Weights of a small GPT-style language model, trained from scratch on English Wikipedia: width 384.
Each number is 128 + 24 x the weight over its row's rms, rounded and kept within 0 to 255. Layers, rows and columns count from 0. The size above them is the row's rms in percent of the matrix's.

# layer 2 MLP gate, 1024x384, rms 0.131, rows 712-778, columns 160-191
size [ 90 105 103 106 102 100  98 104 101  99 104 102 100  88 100 100  97 107 104 102  97  97  92  98 101  97  99  98  87 101  97 104  98  97 100  98  96 100 105 104  96  98 101 106  98 102 104  95 101 102 108 102 100  97 101 102  99  90 102  98 101 100 104 104 102 103 103]
[[120 116 118 106 114 157 111 113  79 113 145 130 128 153 121 128 120 129 157 152  74 100 127 141 146 126 143 100 100 147  91 109]
 [114 138 147 142 121 112 101 123 129 140 122 129 154 116 168 141 140 164 101 115 110 150 204 133 102 111 138 154 137 158 151 139]
 [106 126 121 110 129 153 160 139 109 116 132 135 127 141 139 167 183 118 110 161 128 139 102 115 122 129 141 151 131 104 116 148]
 [154 108  71 134 151 140 158 126 103 126 148  98 138 163 157  52 134 117 117 123 112 108 131 141 175 126 137 143 154 157 108 133]
 [128 152 127 110 152 107 134 127 149 136 164  90 134 104 103 158 159 102 169 112 114 108 114 137 164 120 139 162 162 133 139 159]
 [115 155 164 130 122 122 105 190 153 106 136 138 119 108  68 130 107 140 162 139 143 119 153 127 121 112 117 105 121 102  67 123]
 [110 104 156 124 162 152 104  81 147 130 145 142 148 192  77 131 136 121 135 137 167 136  82 129 108 200 131 124 152 137 132 125]
 [122 106 108 124 123 122  99 156  95 155 117 171 119 143 112 130 128 151 102 133 125 113  97 116 118 145 141 156 125 128 121  93]
 [116 111 116 124 123 127 172 103 156 128 152  83 132 133 122 171 104 129 129 133 131 123 150  96 131 145 130 119 130 114 123  93]
 [140 116 119 131 132  99 113 142 136 133 132 102 148  75 142 129 170 130 127 156 175 160  92 124 141 131 119 156  88 110 189 115]
 [101 133 112 124 117 113  90 111 132 136  80 128 136  93 134 125 141 135 145 140 102 126 135 135 126 104 132 145 157 142 124 133]
 [102 147 121 100 113 152 145 110 185 155 111 108 126 102  96 125 145 105 104 122 100 134 142 177 154  98 180 150  86 156 163 126]
 [150 115 135  83 119 175 106 140 108 114 113 113 156 160 149 117 136 135 101  96 131 160 119 110 151  99 158 131 105 155 107 151]
 [105 132 140 115 159  94 111 145  86 115 148 147 122 138 146 119 103 131 133 153  95 137 110  87 119 173 130 130 101 115 158 120]
 [125  99 123 141 115 140 104 152 142 110 139 145 144  90 153 141 140 105 127 121 165 179 158 140 143 135 112 121 182 174 140 116]
 [127 139 149 135 100 117 118 146 145 125 116 104 155 164 120 122 129 141 114 136  76 143 131  85 139  63  94 122 161 151 132  83]
 [190 121 149 161 125 109  96  95 116 201  76 181  95 156 134 132 130 107 117 137 135 142 142 138 132 118 125 140 134 132 113 113]
 [116 128 126 101 132 113 112 153 189 111 124 121 145 170 119 107 120 137 149  82  94  86 124  97 153 109 126 135 107 129 141 119]
 [ 90 114 137  84 140 108 182 118 149 156 137  70 126  72 107 138 120  86 177 121 104 127 156 125  90 132 135 139 155 130 159 100]
 [165 108 167 151 132 116 169 122 121 154 116 154 121 139 131 153 103 153 131 117 123 111 113  94 103  93 114 106 113 119 177 103]
 [150 113  99 138 104  87 132 111 141 120 108 125 228 118 168 148 165 128 143 146 162 158 115 124 135 132 137 157 137 141 112 130]
 [129  92 159  78 122 138  97 117 102 114 180 117 132 189 106 135 142 122 129 125 127 153 125 144 109 107 105 118  75 149 121 106]
 [138 155 126 141 158 153 157 117 140 119 110 143 140 163 128 139 118 131 133 120 159 109 140 166 164 174 119 177 112 131  96 147]
 [105 104 123 182 131 130 126 166 135 134 121 110 173  91 197 123 115 116  69  88 125 118 146 115 110 165 134 171 110 139 149 117]
 [121 131 127 134 132 145 135 116 161 155  96  89 103 103 126 110 156 107 119 155 116 148 147 130 112 139 147 102 150  96 168 100]
 [165 103  79 104  96 124 117 140 146 143 134 131 126 128 137 141 115  99 125  73 114 114 122 123 145 129 101 122 117 105 142 133]
 [126 114 106 127 123 121 113 155 129 137 124 142  80 136 128  97 145 133 132 114 119 178 133 134 124  92 114 101  98 140 143  89]
 [145 133 102 125 139 133 150 144 149 168 129 106 111  77 108 158 118 147 137  75 119 135 143 118 153 110 124 172 131 125 126 128]
 [161 133 122  84 125 112 143 127 164 111 121 143 146 117 101 116 144 119 119 121 140 154 130 113 142 132 108 120 177 114 151 107]
 [129  77 122 143 162 125 130 117 157 118 132 167  97  84  84 130 125  79 126 112 163 129 112  99 147 153 142 155 110 112 150 158]
 [122 146 145 139 123 169 121  70 126 161 132 130  93  96 156 100 120 121 154 122  98 154 148 112  93 141 124 112 100 100 111 121]
 [132 134 100 102 176 123 161  98 141 147 111 175  96 136 102 142 161 114 114 113 111 141 131 140  96 172 136 146 116 128 147 132]
 [116 141 120  93 132 115 111 126 145 139 112 133 154 144 102 122 178 133 171 128 174 114 151 125 117 120 146 105 116 141 156 151]
 [137 105 108 145 102  90 123 131 107 125 139 149 131 148 105 116 105 125 183 110  75 131 105 142 119 150 140 148  79 101 116 116]
 [162 146  68 122 122 111  83 120 133 143  80 136 106 114 136  97 120 133 150 137 144 115 121 124 138 123 153 142 160 145 139 114]
 [127 134 116 160 138 141 164 121 121 129 137 149 142 183 109  98 147 144 143 126 121 116 120 132 134 146 154  86 131  94 105 110]
 [132 144 120 156  62 108 107 147 131 154 115 165 150 126 101 101 142 154 113 122 127  97 176 124 160 100 152 107 107 117 139 111]
 [107 138 152 114 114 171 105 108 192 125  91 162 111 129 109 135 141 105 150 120 100  88 177 124  92  90 131 175 144 133 185  76]
 [139  95 157 120 121 141 161 109 127  90 119 111 126 147 160 114 125 149 117 130 115  96 122  95 109 112 149  96 122 105 127 165]
 [111  96 128  98 126  78 145 119 112 107 123  72 142  81  94 152 130 102 153 105 130 128 135 144  90 126 109 163 140 152 142 142]
 [149 117 131 134 129 189 108 130 129 103 144 139  96 137 115 109 126 144  91 117 157 161 126 187 137 116 147 111  98 114 100 120]
 [136 182 120 134 136  96 119 141 162 136 174  84 153 138 105 144 123 165 115 144 137  88 123 138 107 140 158 104 144 103 132 136]
 [159 128 109 125 146 118 154 122 110 163 146 150 104 107 132 125 105 110 105 191 135 109 159 127 149 141  87  84 123 143 147 161]
 [162 116 107  98 150 131 130 126 149 161 158 104 111 129 134 182 153 119 141 132 128 107 118 176 125 139 127 149 119 124 129 107]
 [150 120 145  90 111 159 143 135 143 126 158 169 132 140 119 118  93 161  94 151 107  84 107 172 145 109 116 173 129 140 165 101]
 [ 94 128 112 153 105 154 117 110 155 123 117 115 115 129  74 168 127 123 121 143  93 103 139 126 108 130 101 161 127 139 100 116]
 [138 122 110 128 140  81 140 135 138 134  97 155 114 143 148 129 107 147 143  87 113 137 149 120 148 132 135  99 142 161 116 118]
 [ 67 153  89 127 151 155 160 185 119 140  99 163  87 103 140 104 119 123 146 101 137 167 121 119  89 165 102 105 143 131 163 101]
 [129  92 143  96 115 122  97 133 142 153 102 126 135 100 119 151 115 120 130 122 130 116 134 160 132 108 137 109  97 107 124 111]
 [123 136 155  97  86 101 121 135 106 132 106  75 123 104 125 127  95 154 116 128 141 126 120 104 159 100 135 125 123 160 133 124]
 [110 133 165 159  98 100 134 114 141 117 122 116 155 103 132 128 139 117 134 162 106 193 118 127 131 157 113 134 116 110 125 132]
 [161 125 115 120 112 131 126 182 157 141 154 119 137 112 138 165 106 138 108 162 114 155 104 130 137 113 158 125 151 162 135 113]
 [113 131 112 144 134 129 162 130 169  90 168 116 123 133 106  93 120 172 136 129 105 132 148 140  91  97 139 172 116 164 110  93]
 [127 160 166 132 135 125 184 108 149  97  86 131 109 102 103 123 164 139 130 169 111 135 146 140 110 106 163 100 107 122  95 163]
 [136 125  92 123 112 138 136  96 150 140 150 138  81 116 120 101 149 157 106  81 115 114 108 138 117 111 134 110  78 138 154 141]
 [174 107  82 151 130 114 143 125 141 167 153 124 167 155 114 150  81 155 129 106 131 134 128 130 100 103 132 122 140 120 125 120]
 [119  96 147 110 173 125 121 130 138 140 111  98 158 138 143 101 158 148 112 134 107 153 149  83 143 106 130 117 129 118 189 177]
 [173 109 143  98 142 123 142 140  83  88 167 160 149 119 140  95 102 132 108 114 130 120  86 168 149 116 143 112 134 116  73 115]
 [142 146 139 143 113 165 108 111  98 129 137 128 108 138 133 125 102 146  75 123 110 103 121 144 126 104 110 112 160  99 131 144]
 [111 155 107 121 136 123 146 114 170 128 148 127  93 135 102 166 104  97 113 174 112 118 148 112 119 118  82 124 127 125 126  89]
 [128 146 148 165 142 130 136 146 139 135 112  84  99 148  79 108 132  95 116 110 118 123 174 102 131 123 148 135 191 135 119 150]
 [ 45 123 112 155 150 136 128  87  76 109 138 147 136 143 104 150 162 168 143 175 109 128 136 135 100 148 135 135 122 128 180 114]
 [131  78  96 136 151 132 147 111 111 114 102 142 142 123 191 103 130  89 135 108 132  98 146 121 118 102 117  71 140 139 137 150]
 [162 113 104 125 147 145 138 147  86 120 144 120 111 127 124 103 122 108 170 161  89 124 141 133 134 113 132 141 142 103 142 160]
 [110 135 110 112 138 154 155 124 146 103 111 120 112 149 141 126 131  89  79 113 111 128 106 105 168  84 113 121 149 117 116 153]
 [ 87 108 137 135 152 135 191 115 113  87 140 164 151 135 139  87 118  84 172 117 109 111 141 110  78 111 110 152 103 136 132 153]
 [122 102 144 139 122 135 162  89  96 125 114 100 116 132 161 147 132 104 128 141 107 103 173 123 133 115  88 159 110 168 114 106]]
# layer 2 MLP up, 1024x384, rms 0.136, rows 712-778, columns 160-191
size [ 95 104  97 101 100  95  92 102 106  95 115 105 102  91 100 108  94 102 117  96  97  91 104  97  91  96  96  94  90  94  98 103 107  94 106  94  92 103 123  99  94  97 100 105  94 101 100  97  98 109 100 109  90  95 101 109  95  96  96  99 100  99 103 117 101 102 101]
[[ 83 143 130 146 147 132 147 118 111 124 116 147 139 133 118 128 167 124  82 109 163 144  73 131 143 173 102  98 140 128 136  98]
 [121 148 136 102 127 111 153  86 137 117 151  95 148 157 108 136 135 127  84 126 152 122  96 144  90 122  92 151 142 125 128 103]
 [116 131 138  87 127 100 121 135 142 133 151 125 139 136 106 150 146 130 119 111 141 125  86 168 103 148 146 146 144 163 137 108]
 [117 145 164 118 145 122 130 145 116 120 100 125 117 114 113 107 155 104  79 153  99  86 153 130 124  96 156 133 177 144 124 110]
 [113 131 119 118 134 154 168  71 126 150 176  89 101 123 126 146 105 129 162 146 130 141 110  86 131 172 138  97 122 122 133 161]
 [148 137 141 151 127 157 162 133 110 158 140 136 149 127  90  95 155 150  98 107  92 106 125 147 159 144 150 141 110 120  95 132]
 [112 129 141 135 102 136  92 170 122 110  83 153 111 171 153  91 141 147  98 142 130 109 124 170 144 127 138 147 119 100 121 117]
 [152 153 134 153 162 131 122 122 133 161 130 125 117 119 162 108 136 119 149 114 137 170 138 132  95  94 146 115 115 118 112 148]
 [ 68 144 114 130 111 129 116 120 133 126 111 161 143 170 135 149 115 143  81 114 115 106 105  99 129 168 126 157 111 123  75 148]
 [119 118  93 116 157 111 123 112 104 115 116 130 134 131 165 139 103 111 143 113  94 141 112 130  99 137 112 130  88 144 131 132]
 [130 112 132 128 114 133 116 132 141  80 143 142  96 128 123 152 106 105 112 164 123 118 124 165 124 113 133 127 158 134 156 120]
 [ 83 122 131 182 149 151  89 112 101 162 101 128 128 147 147 100 121 123 153 132 145 170 173 120 148  87 157 174 145  99 130  83]
 [137 103 116  67 152 140 155 158 139 166 114 175 157  83 126 137 110  98 131 136  96  93 133 131 140 134 116 163 146 105 104 118]
 [107 140 149 100 152 164 149 136 120 105 124 105 169 138 128 123 100 115 154 147 166 115 144 114  68 197 104 119 130  96 163 136]
 [ 94  95 160  62 128 122 160 156 131 123 115  75 112 190 129 133 126 101 132  98 159 134 143  95 125 157 157 128 115 155 120 125]
 [186 117 146 108 157 126 132 132  97  99 106 152  76 145 138  96  94 156 127 114 136 134 154 153 144 141 134 124 160  96  97 144]
 [128 119 110 137 142  95 124 137 109 132 149 162 170 137 149 107 113 165 123 108 158  89 131 102 139 120 152 153 158 129  97 169]
 [142 144 130 128 111 124 116  90 118 117 143 147 161 153 141 157 145 152 106 112  92 130 122  80 107  89 130 115 144 130 132 143]
 [147  78 137 142  79 124 114 131 148 112 107 117 101 134 130 123 128 166 149 136 141 110 175 118 126 132 125 135  78 116 113  96]
 [ 85 133 109 129 155 119  91 138 140 108 134 140 148  80 147 125 136 141 168 105 114 128 140 145 167 100  79 148  90 145 115 105]
 [166 167 143 129 121 119 111  77 120  78 116  98 154 142 135 119 114 130 112 162 141 124 125 140  90 105 157  91 128 113 170 190]
 [158 126  82 122 113 126 137 119 157 118  96 131 116  85 120 198 160 122  95 125 148 158 149 127 129  97 152 110 133 142 124 136]
 [141  90 134 171 119 110 127 135 152 119 135 144 106 142 136 151 110  94 117 133 114 130 151 112 126 130  95 130 159 127 164 125]
 [129 121 136 125 145 120  80 149 133 144 123 107 134 118 152 122 168 100 115 100 148  93 138 122 131 165  92 136 120  95 144 172]
 [109 128 145 122 126 138 134 122 162 138 182 113 121 135  97 103 143 133 120 125 121 155 134 118  89 121 197 113 119 144  95 155]
 [127 141 138 123  81 135 150 117 103 133 136 137  90 123  99 114 126 139 101 159 137  98 131  83  88 147 138 136 139 127 116 103]
 [131 165 103 126 106 150 116  96 102 159 124 166 162  99 116 166 114 160 156 151  90  99 134 155 102 173 152 126 156 127 139 131]
 [125 142 183 123 105 173 124 127 174 104 133 115 141 123 137 109  92 118 139 152 110  92  85 162 123 163 146  91 154 126 153  99]
 [138 167 150 122 122 133 137 142 137 161 132 117 123 145 120 100 133 117  93 141 109 172  84 136  85 160 133 123 104  90 144 111]
 [157 149  93  62 123 139 157 144 131 126 152  82 160 146 147 121 119 123 138 137 141  92 153 164 120 124 166  69 143 107 131 124]
 [131 177 120 100 175 129 161  96 141 142 124 114 141 103 155 181 171 124 119 152 122  97 133 140 125 148 110 121 112 116 191 123]
 [150 117 121 142  76 168 140 149  73 152 103 109 125 127 106 125 140 107 125 127 128 129  88 141  90 138 166 126 135 169 137 143]
 [165  87 143 102 141 138 136 129 114 146 153 152 124 131 140 169 126 106  94 115 120 119 150 130 131  81 109 110 111 112  70 121]
 [166 178 106 144  94 130 108 141 140 104 124 170 110 154 100 113 106 156 144 136 168 146 157 136 109 147 128 155 115 114 130 112]
 [178 130 136 117 147  73 152 124 144 103  79 118 128 125 162 162 115 142 126 107 151 170  72 138 143 183 115  88 134 134 116  98]
 [163 136 128 128 162 132  95 107  92 142 180 161 133 163 143 112 161 106 114 129 126 128 125 151 156 158 156 117 156 102 110  93]
 [110  94 126  80 130 145 130 120 125 116 134 121 120 114  99 172 113 125 154 120 100 122 104 110 108  78 117 115 110 149 123 124]
 [142 170 103 130  97 131 163 119 113  98  92 147 149 123 121 117 132 146 124 127 117 126 113 103 143 143 133 153 124 128 134 116]
 [184 127 127 161 153 166 139 147 126 139 101 113 132 150 132 144 117 199 126 152 143 103 150  97 145 118 130 107 130 114 155 130]
 [128 143 144 107 132 126  90 103 128 137 138 115 130  94 126 117  95  98 110  75 135 132 160 134 110 137 131 172 143 122 158 131]
 [153 150 114 128 140  99 178  50 147 169 146 124 145 136  85 119 126 138 109 132 123  91  79  99 115 127 110 146  94 131 134 136]
 [ 81 110 168 106 166 121 129 113 125 108 138 114 138 119 116 161 131 124 108 125 128  93  95  85 116 113  59 167 124 114 117 110]
 [137 119  88 112  79 137 111 171 119 136  98 103 143 122 122 137 176 119 132 168 134 143 139 128 147 127 138 111 116 141 156  91]
 [118 142 138  92 145 126 156 126 158 124 152 143  79 224 127 119 151 108 124 173 141  96  95 124 121 102 131 117  99  87 148 133]
 [ 95 118  99 101 124 120 151 158 122 127 116 110 135 130  82 121 100 122 119 127  82 166 124 105 119 115 122 131 153 155 175 159]
 [ 86  47  66 162 153  84 101  88 126 140 122 129 127 104 109 125 115 145 183 120 115 122 157  89 164 186  93 119 133 145 110 150]
 [157 114 164 123 130 182 104 105 161 114 160 122 120 166 141 180 170 152 105 183 107  93 111 134 116 106 160 131 105  59 109 163]
 [ 86 127 139  97 111 128 132 150 158 127 106 114 140  99 120 106 133 115 146 119 128 152 136 125  79 166 114 116 155 128 104 160]
 [155 130  99  97 157 138  94 108 170 134 145  71 150 105 131 122 132 145 109 136 117 121 125  98 132 144 111 155 108 124 139 114]
 [100 141 190 136 145 172 153 153 130 108 115 146 115 152 111 152 123  81 156 103 102 132 135  72 125 146 142 121 114 133 163 124]
 [132 142 121 103 153 138 143 126  94 138 131 138 134 152 132 103 130 187 126 110 119 121 133 130 128 117 120 123 122 122 146 118]
 [141 101 134 122 148 164 124  96 105 171 127  76  95 133 109 134 114 144  92 163 173 175  99 114  83 134  96  93 109 120 118 167]
 [127  97  89 162  88 153 104 136 136  80 123 127 111 102 150 131 161 176 153 145 137 172 110  92 125 102 136  86 139 181  85 117]
 [108 139 148 116 112 156 159 101 178 117 140 118 112 159 107 166  88 138 128 146 109  96 147 145 106 118 126 158 138 118 157 132]
 [109  96 101 103 109 143 114 109 190 133 159 113 119 134 125 133 142 123 105 119 113 132 120 101 107  71 154 111 155 138 155  87]
 [ 93 144 116 143 130 142 160 138 106 116 149  99  98 160 135 151 167 129 136 199  92 168 105 108 146 130 136 107 109 140 133 107]
 [139  97 136 143  79 129 104 145 124 201 145  96 107 134 169 124 138 111 155 117  93 134 104 135 147 108 133 193 115 151 158 110]
 [103 162 148 168  91 109 151 130 164 157  53  95 137 133 182 127 120 146 155 109 144 115 107 151 146 150 168 117 130 108  93 121]
 [125 123  84 118 171 133 110 145 120 124 163 111 114 173 142 138 180 133  83  97 147 137 137 111 139 161 155 113 101 121 151 135]
 [109 163 139 119 142 139 160 117 151 141  81  98 110 120 129 153 154  99 151 178 196 143 131 145 172  99 131 106 153 141 136 138]
 [112 120 107 132 130 108 110 122 136 128 140 153  91 113 102 139 138 135  96  96 152 121 160 124 154 121  78 154  94 169 135 118]
 [159 126 122 125 120 112 143 138 159 121 112 128  93 131 138  78  97  99 111 121  82 111 118  87 146 100 161 106 128 121  94 107]
 [192 141  98  95 116 135 109 144 145 149 120 115 110 129 143  87 152 133 133 164 165 122 139 113  99  96 159 126 112 134 121 118]
 [131 132  95 122 146 146 149 110 157 153 122 152 114  94 154 158 107 150 133 124 165 152  97 139 118  82 130 139  97 132  92  97]
 [129 124 136 154 181 162 128 129 109 178 134 117 183 114  91 152  99  95 139 155 111  99 144 137 123 103 155 127 125 131 148 122]
 [125 142 143 142 159 144  90 105 142 110 135 130 141 154 127 129 149 117 140  45 132 173 122 159 101 171 125 143 143 149 141 105]
 [162 116 137 109 137 105 109 106 142 147 143 162 116 128 107 143 119 120  74 113 109  95 144 148 122  85 151 157 124 116 135 116]]
# layer 2 MLP down (transposed), 1024x384, rms 0.0753, rows 712-777, columns 160-191
size [ 93 108  98 103 101 100  96 100 102 100 104  98 102  93 103 108  95  99 110  97  96  96 107  99  99  97  98  96  91  99  98 104 107  96 105  91  89 103 118 101  96  97  99 102  95  94 100  97  99 108 101 106  97  97 103 104 100  94 100  98  96  99  98 112 100 103]
[[191 128 138 160 133 111  96 149 158 155 106  93 123 121 115  90  76 106 136 133 149 118 160 130 156  80 127 143 108 125 130 141]
 [ 90  95 154 102  80 112 146  87 125 129 145 172 130 122 132 143 114 109 175 137  62  93 135 132 130 114 102 112 157 149 112 129]
 [103 154 121 176 112 133 156 137 145 110 106 139 149 161 157  79 133 119 134 112 152  92 114 120 139 129 118 125  92  86 175 152]
 [120 146 109 147  92 104  81 175 120 128 140 144 119 174 119 133 109 169 169  95 119 166 136 181 123 127 118 121 159 133 145 110]
 [144 143 152 106 143 145 158 111 152 133 119 151  95 121 104 149 100 134 107 159 128 111 134 146 118  78 152 158 154 126 185 147]
 [131 124 130 144 120 154 145 114  92 126 127  92 127 174 168 160 176  99 116 106 166 111 143 150 153  91 157  99 113 182 172 140]
 [160 155 117 134  98 137 130 169 127 103 140 138 146 132 123 127 130 105 155 109 149 160  73 113 130 160 113 161 159 143 118 137]
 [136 156 155 103 131  93 104 119 121 135 146 167 148 128 113 114 106 127 160  85  87 153  97  73 116 133  91 142 103  98 131 156]
 [123 123 109 135 131 151  78 137 149  75 100  97 139 145 104  74 142  94 105 157 137 156 108 152 116 105 147 164 147 133 120 116]
 [125 102 126 125 143 111 118 158 114  99 127 145 196 116 140 140 109  67 138 102 124 137 129 114 130 107 134 147 141 114 154 160]
 [121 127 129 145 131 173 109 139 159 153 119 144 120 107 139 155 110 142 110 129 123 113 130 162 132  87 138 112 118 116 182 110]
 [125 146 140 137 134  71 113 126 152 144 126 143  91 116 126 102 112 124  83 174 106 140 157 129  75 113 102 106 101 134  90  90]
 [106 141 124 123 161 144 124 139 124 142 147 147  88 112 110 126 142 159 101 131 124 118  97 165 168 134 160 135 112 209 123 155]
 [105 172 115 142 115 169 130 126 126 151 121 112 157 154 108 128 119 140 124 136 120  98 133 129  89 118 110 114 127 126 143 151]
 [100 103 144 123 118 132 160 158 140  94 134 121 153 111 134 143 127 102 117 107 147 160 160 137 169 152 158 112 141 114  89 121]
 [150 142 155 132 169 151  81 127 183 132  98 169 120 104 108 143  97 102 126 145 104 113 134 123 131  88 134 117 124 108 134 125]
 [127 146 176 149 131 124 110 142 135 175 179 165 141 115 119 103 120  90 142 120  92 124 126 115 110 126 123 125  85 113 139  97]
 [135 115 138  98 154 136 129 109 121 147 129 132 127 144 162 188 132 126 116 130 151 134 159 149  90 130 122 115 110 109 103 107]
 [170 102 130 104 113  73 114 142 140 142 141 117 132 139 124  96  87 143 141 125 145 126 100 155 119 148  74 117 151  95 124 117]
 [115 132 131 136 102 132 150 110  66 132 105 113 114 138 153 180 131 140 131  86 141 105 126 102 173 136 132 128  96 113 140 107]
 [138 123 119 118 166 127 186  93 115 128 118  77 111 147 172 161 111 138 108 126 163 137 129 113 142 134 153 112 129 121 131 137]
 [161  90 124 209 147 110  96 149 138 111 130 112 129 126 115 118 134 122 103 166 140 145 147  89 137  66 170  90 125 140  84 164]
 [110 126 124 168 149 127 133 122 140 154 110 129 146 166 122 149 132 110 142 151  99 144 149 108 105 127 123 156 161 137 120 121]
 [135 134 127 113 138 130 154  75 131 126 134 139 134 152 130  95 138  90 134 140  90 172 139 103  96 109 123 130 168 161  84 134]
 [ 97 130 103  97 157 109 139 137  99 110 108 181 185 128 109 156 119 140 126 126 132 101 143 120 153 142 123 144 111 167 148 141]
 [151 126 118 152 116 179 122 144 134 137 149 126 130 130 119 143 113 126 125 123 156 158 139 131 166 141 130 129 101 122 156 153]
 [181  90 147 135 150 150 148 140 144  77 164  99  91 135  95 102 154  77 135 116 100 121 148 125 124 150 108 113  96 135 151 126]
 [118 124 132 121 130 157 135  97 150 130 133 149 135  73 107 114 109 107 131 122 154 137  86 127 133 162 138 104 157 180 178 131]
 [142 142 111 177 100 119  48 109 157  65 132 116 132 129  96 148 142 135 136 141 121 118 106 139 167 156 151 144  96 157 133 101]
 [135  76  97 121 119 130 146 132  92 112 105 168 159 121 113 139  70 111  89 129 119 119 106 123 110 109 121 174 159 146 176 132]
 [142  91 115 121 146 132 146 114 122 141 152 155 113 112  89 161 117 150 169 124  92 117 119 164 140 122 131  98 134 127 154  96]
 [153 132 123 113 156 167 149 158 135 142 118 158 142 112 158 142 174 101 124 121  96 124 159 135 139 179  98 165  88 112 124 154]
 [114 114 138 108 154 163 135 134 136  96 129 103 147 116 161 165 144 129 156 127 117 150 132 105 131 109 145 115 133 153 139 131]
 [134 138 115 137 173 151 123 178  85 172 142  63 106 106 101 123 130 158  98 122 136 101 150 134 153 147  96  96 141 134 150 126]
 [133 159 102 135 128 115 150 182 144 104 127 122 136 152 146 154 128 123 154 110 132 166  58 123  99 123 162 103  74 147 127 124]
 [141 104 140 135 170 134 172 153 187 107 155 195 121 140 125  87 133 109 109 114 155 121 111 151 131 123  83 124 116 144 124  82]
 [ 95 129 105  94 106 141 104 162  84 129 151 108 167 118  94 170  68 152 167 102  96 136 126 118 133  93 114 113 129 130 138  99]
 [123 109 185 142 162 157 137 149 166 158 111 116 145 148 125 157 126 101 126 159 124 120 106 101 129  89  96 126 139 114 151  92]
 [210 139 153 125 176 140 142 124 144 113 102 146 115 137 124 136 133 140  92 140 104 111 128 174 163 133 154 129 144 137 156 133]
 [121 158 133 139 146 125 156 141 112 151 126 135 146 131 134 141  96 126 121 106 129  93 112 112  87 117 118 150 130 151 108 147]
 [111 112 112 118  97 130 115 146 108  85 131 147 152 118 109 160 153 133 110 103 155 125 126 109 167 166 150 166 137 125 133 126]
 [ 93 115 126 147 116 171 126 139 111 157 129 172 148 105 139 137 140 139 143 123 124 109 109 136 179  98  92 128 116 104 113 114]
 [ 63  98 116 137 130 109 129 144 166 108 152 123 144 127 117 190 130 120 192  83 150 152 155 162 140 138 125 157 150 119 121 154]
 [116 133 125 139 139 123 153  76 151 146 103 150 151  90 124 135 100 119  92 124  90 178 105  69 156 122 119 140 108  91 110 141]
 [134 123 138 143 148 142  79 148 157  83 130 134 150 140 134 137 121 126 122 141 138 142  98 170 140 152 159 107 149 129 145 136]
 [146 169 170 133 158 106 112 134 168 119 110 119 130 150 136  98 125 116  84 110 132 142  98 163 110 124 151  89 115 106 128  97]
 [170 137 144 140 134  84 138 161 134 142 123 108 127 130 145 123 134 146 120 165 144 107 148 160 106 112 122 146 119 138 144 121]
 [158 130 113 170 115 107 164 109 138 165 119 118 117 154 102 146 116 162 129 152 106 100 143 131 146 121 155 148 120 135 124 126]
 [ 92 156 135 190  98 131 125 102 116 131 145 121 122 128 149 117 146 131 132 116 121 157 125 101 113 174 108 129 137 144 124 110]
 [146 130  93  68  99 102 144 121 140 184 177 137 146 106 123 150 159 147 135 120 123 118 128 146 133 133 112 121  95 105 126 123]
 [166 116 114  83 100 185 134 117 102 136 149 139 153 120 148 122 140 115 163 171 120 142 105 145 117 108 100 110  93 107 143 118]
 [ 82 122 112 136 144 139 122  72 143 108 121 136 113 134 162 104 119  95 154 116 150 144 151 151 143 136  78 112  97 119 127 146]
 [118 160 122 147 174 137 146 104 135  86 157  94 131 145  87 125 132 114 136 109 104 123 142 122  94 127 149 146 102 140 129 127]
 [145  96 141 139 108 123 123 196 161  88 122 124 113 139  72 109 111 146 135 120 127 164  85 120 132 127 114 101  91 132 132 158]
 [135 104 136 145 123 143 120 152 125 158  62 125 130 130 171 129 114 142 128 129 165 138  93 147 175 107 122 135 141 106 132 104]
 [172 111 144  99  98  92 191 105 109  90 109 162  99 139 149 124 162 180  98 115  99 125 123 118 119 110 124 139 146 133 119 143]
 [115 156 160 134 150 109 112  94 101 123 123 172 130 135 144 129 155 121 104 106 122 124 129 136 121 109 152 116 105 105 127 126]
 [ 68 176 121 128 115 120 162 121 130 134 110  87 150 122 108 115 103 130 137 136 135 135 119  89 164 136 191 148 128 120 109 164]
 [100 127 125 117 111 140 168 146 130 147 164  92 120 140 166 149 106 140  98 135 108 178  93 125 116 148 102 104 110  91 126 124]
 [101 110 118  97  92 158 174 118 110 100 153 139 155  92 139 115  94 153 122 114  76  88 139  70 149 139 135 181 106 127 120 143]
 [124 146 120 161 145 144 154  81 115  99 133 152 182  96 126 103 125 151 150 155 106 124 162 175 136 156 142  94 165 129 124 150]
 [147 117 130 107  76 103 125 148 161 131 110 150 116 140 118 120 181 118 142 117 112 129 124  91 131 132 143 144 115 115 118 143]
 [165 147 141 137 131 174 106 124 149 147  95  89 125 161 136 131 144 122 122 133 119 170  84  99 148 114 164 153 107 140 121 134]
 [103 130  90 111 105 143 135 125  83 149 161 126 117 149  95  97 141 129 139 134 143  94 131 105 157  98 120 134 140 128  84  95]
 [130 125 118 107 129 135 111 122 146 140  92 129 101 121 156 117 124 110 128 116 111 108 141 133 114 120 122 159 131 151 100  85]
 [122 155 132 141 104 117 113 165 125 161  79 114 133 103  98 127 120 141  74 111 160 158 128 138 138 150 137  98 149 211  97 130]]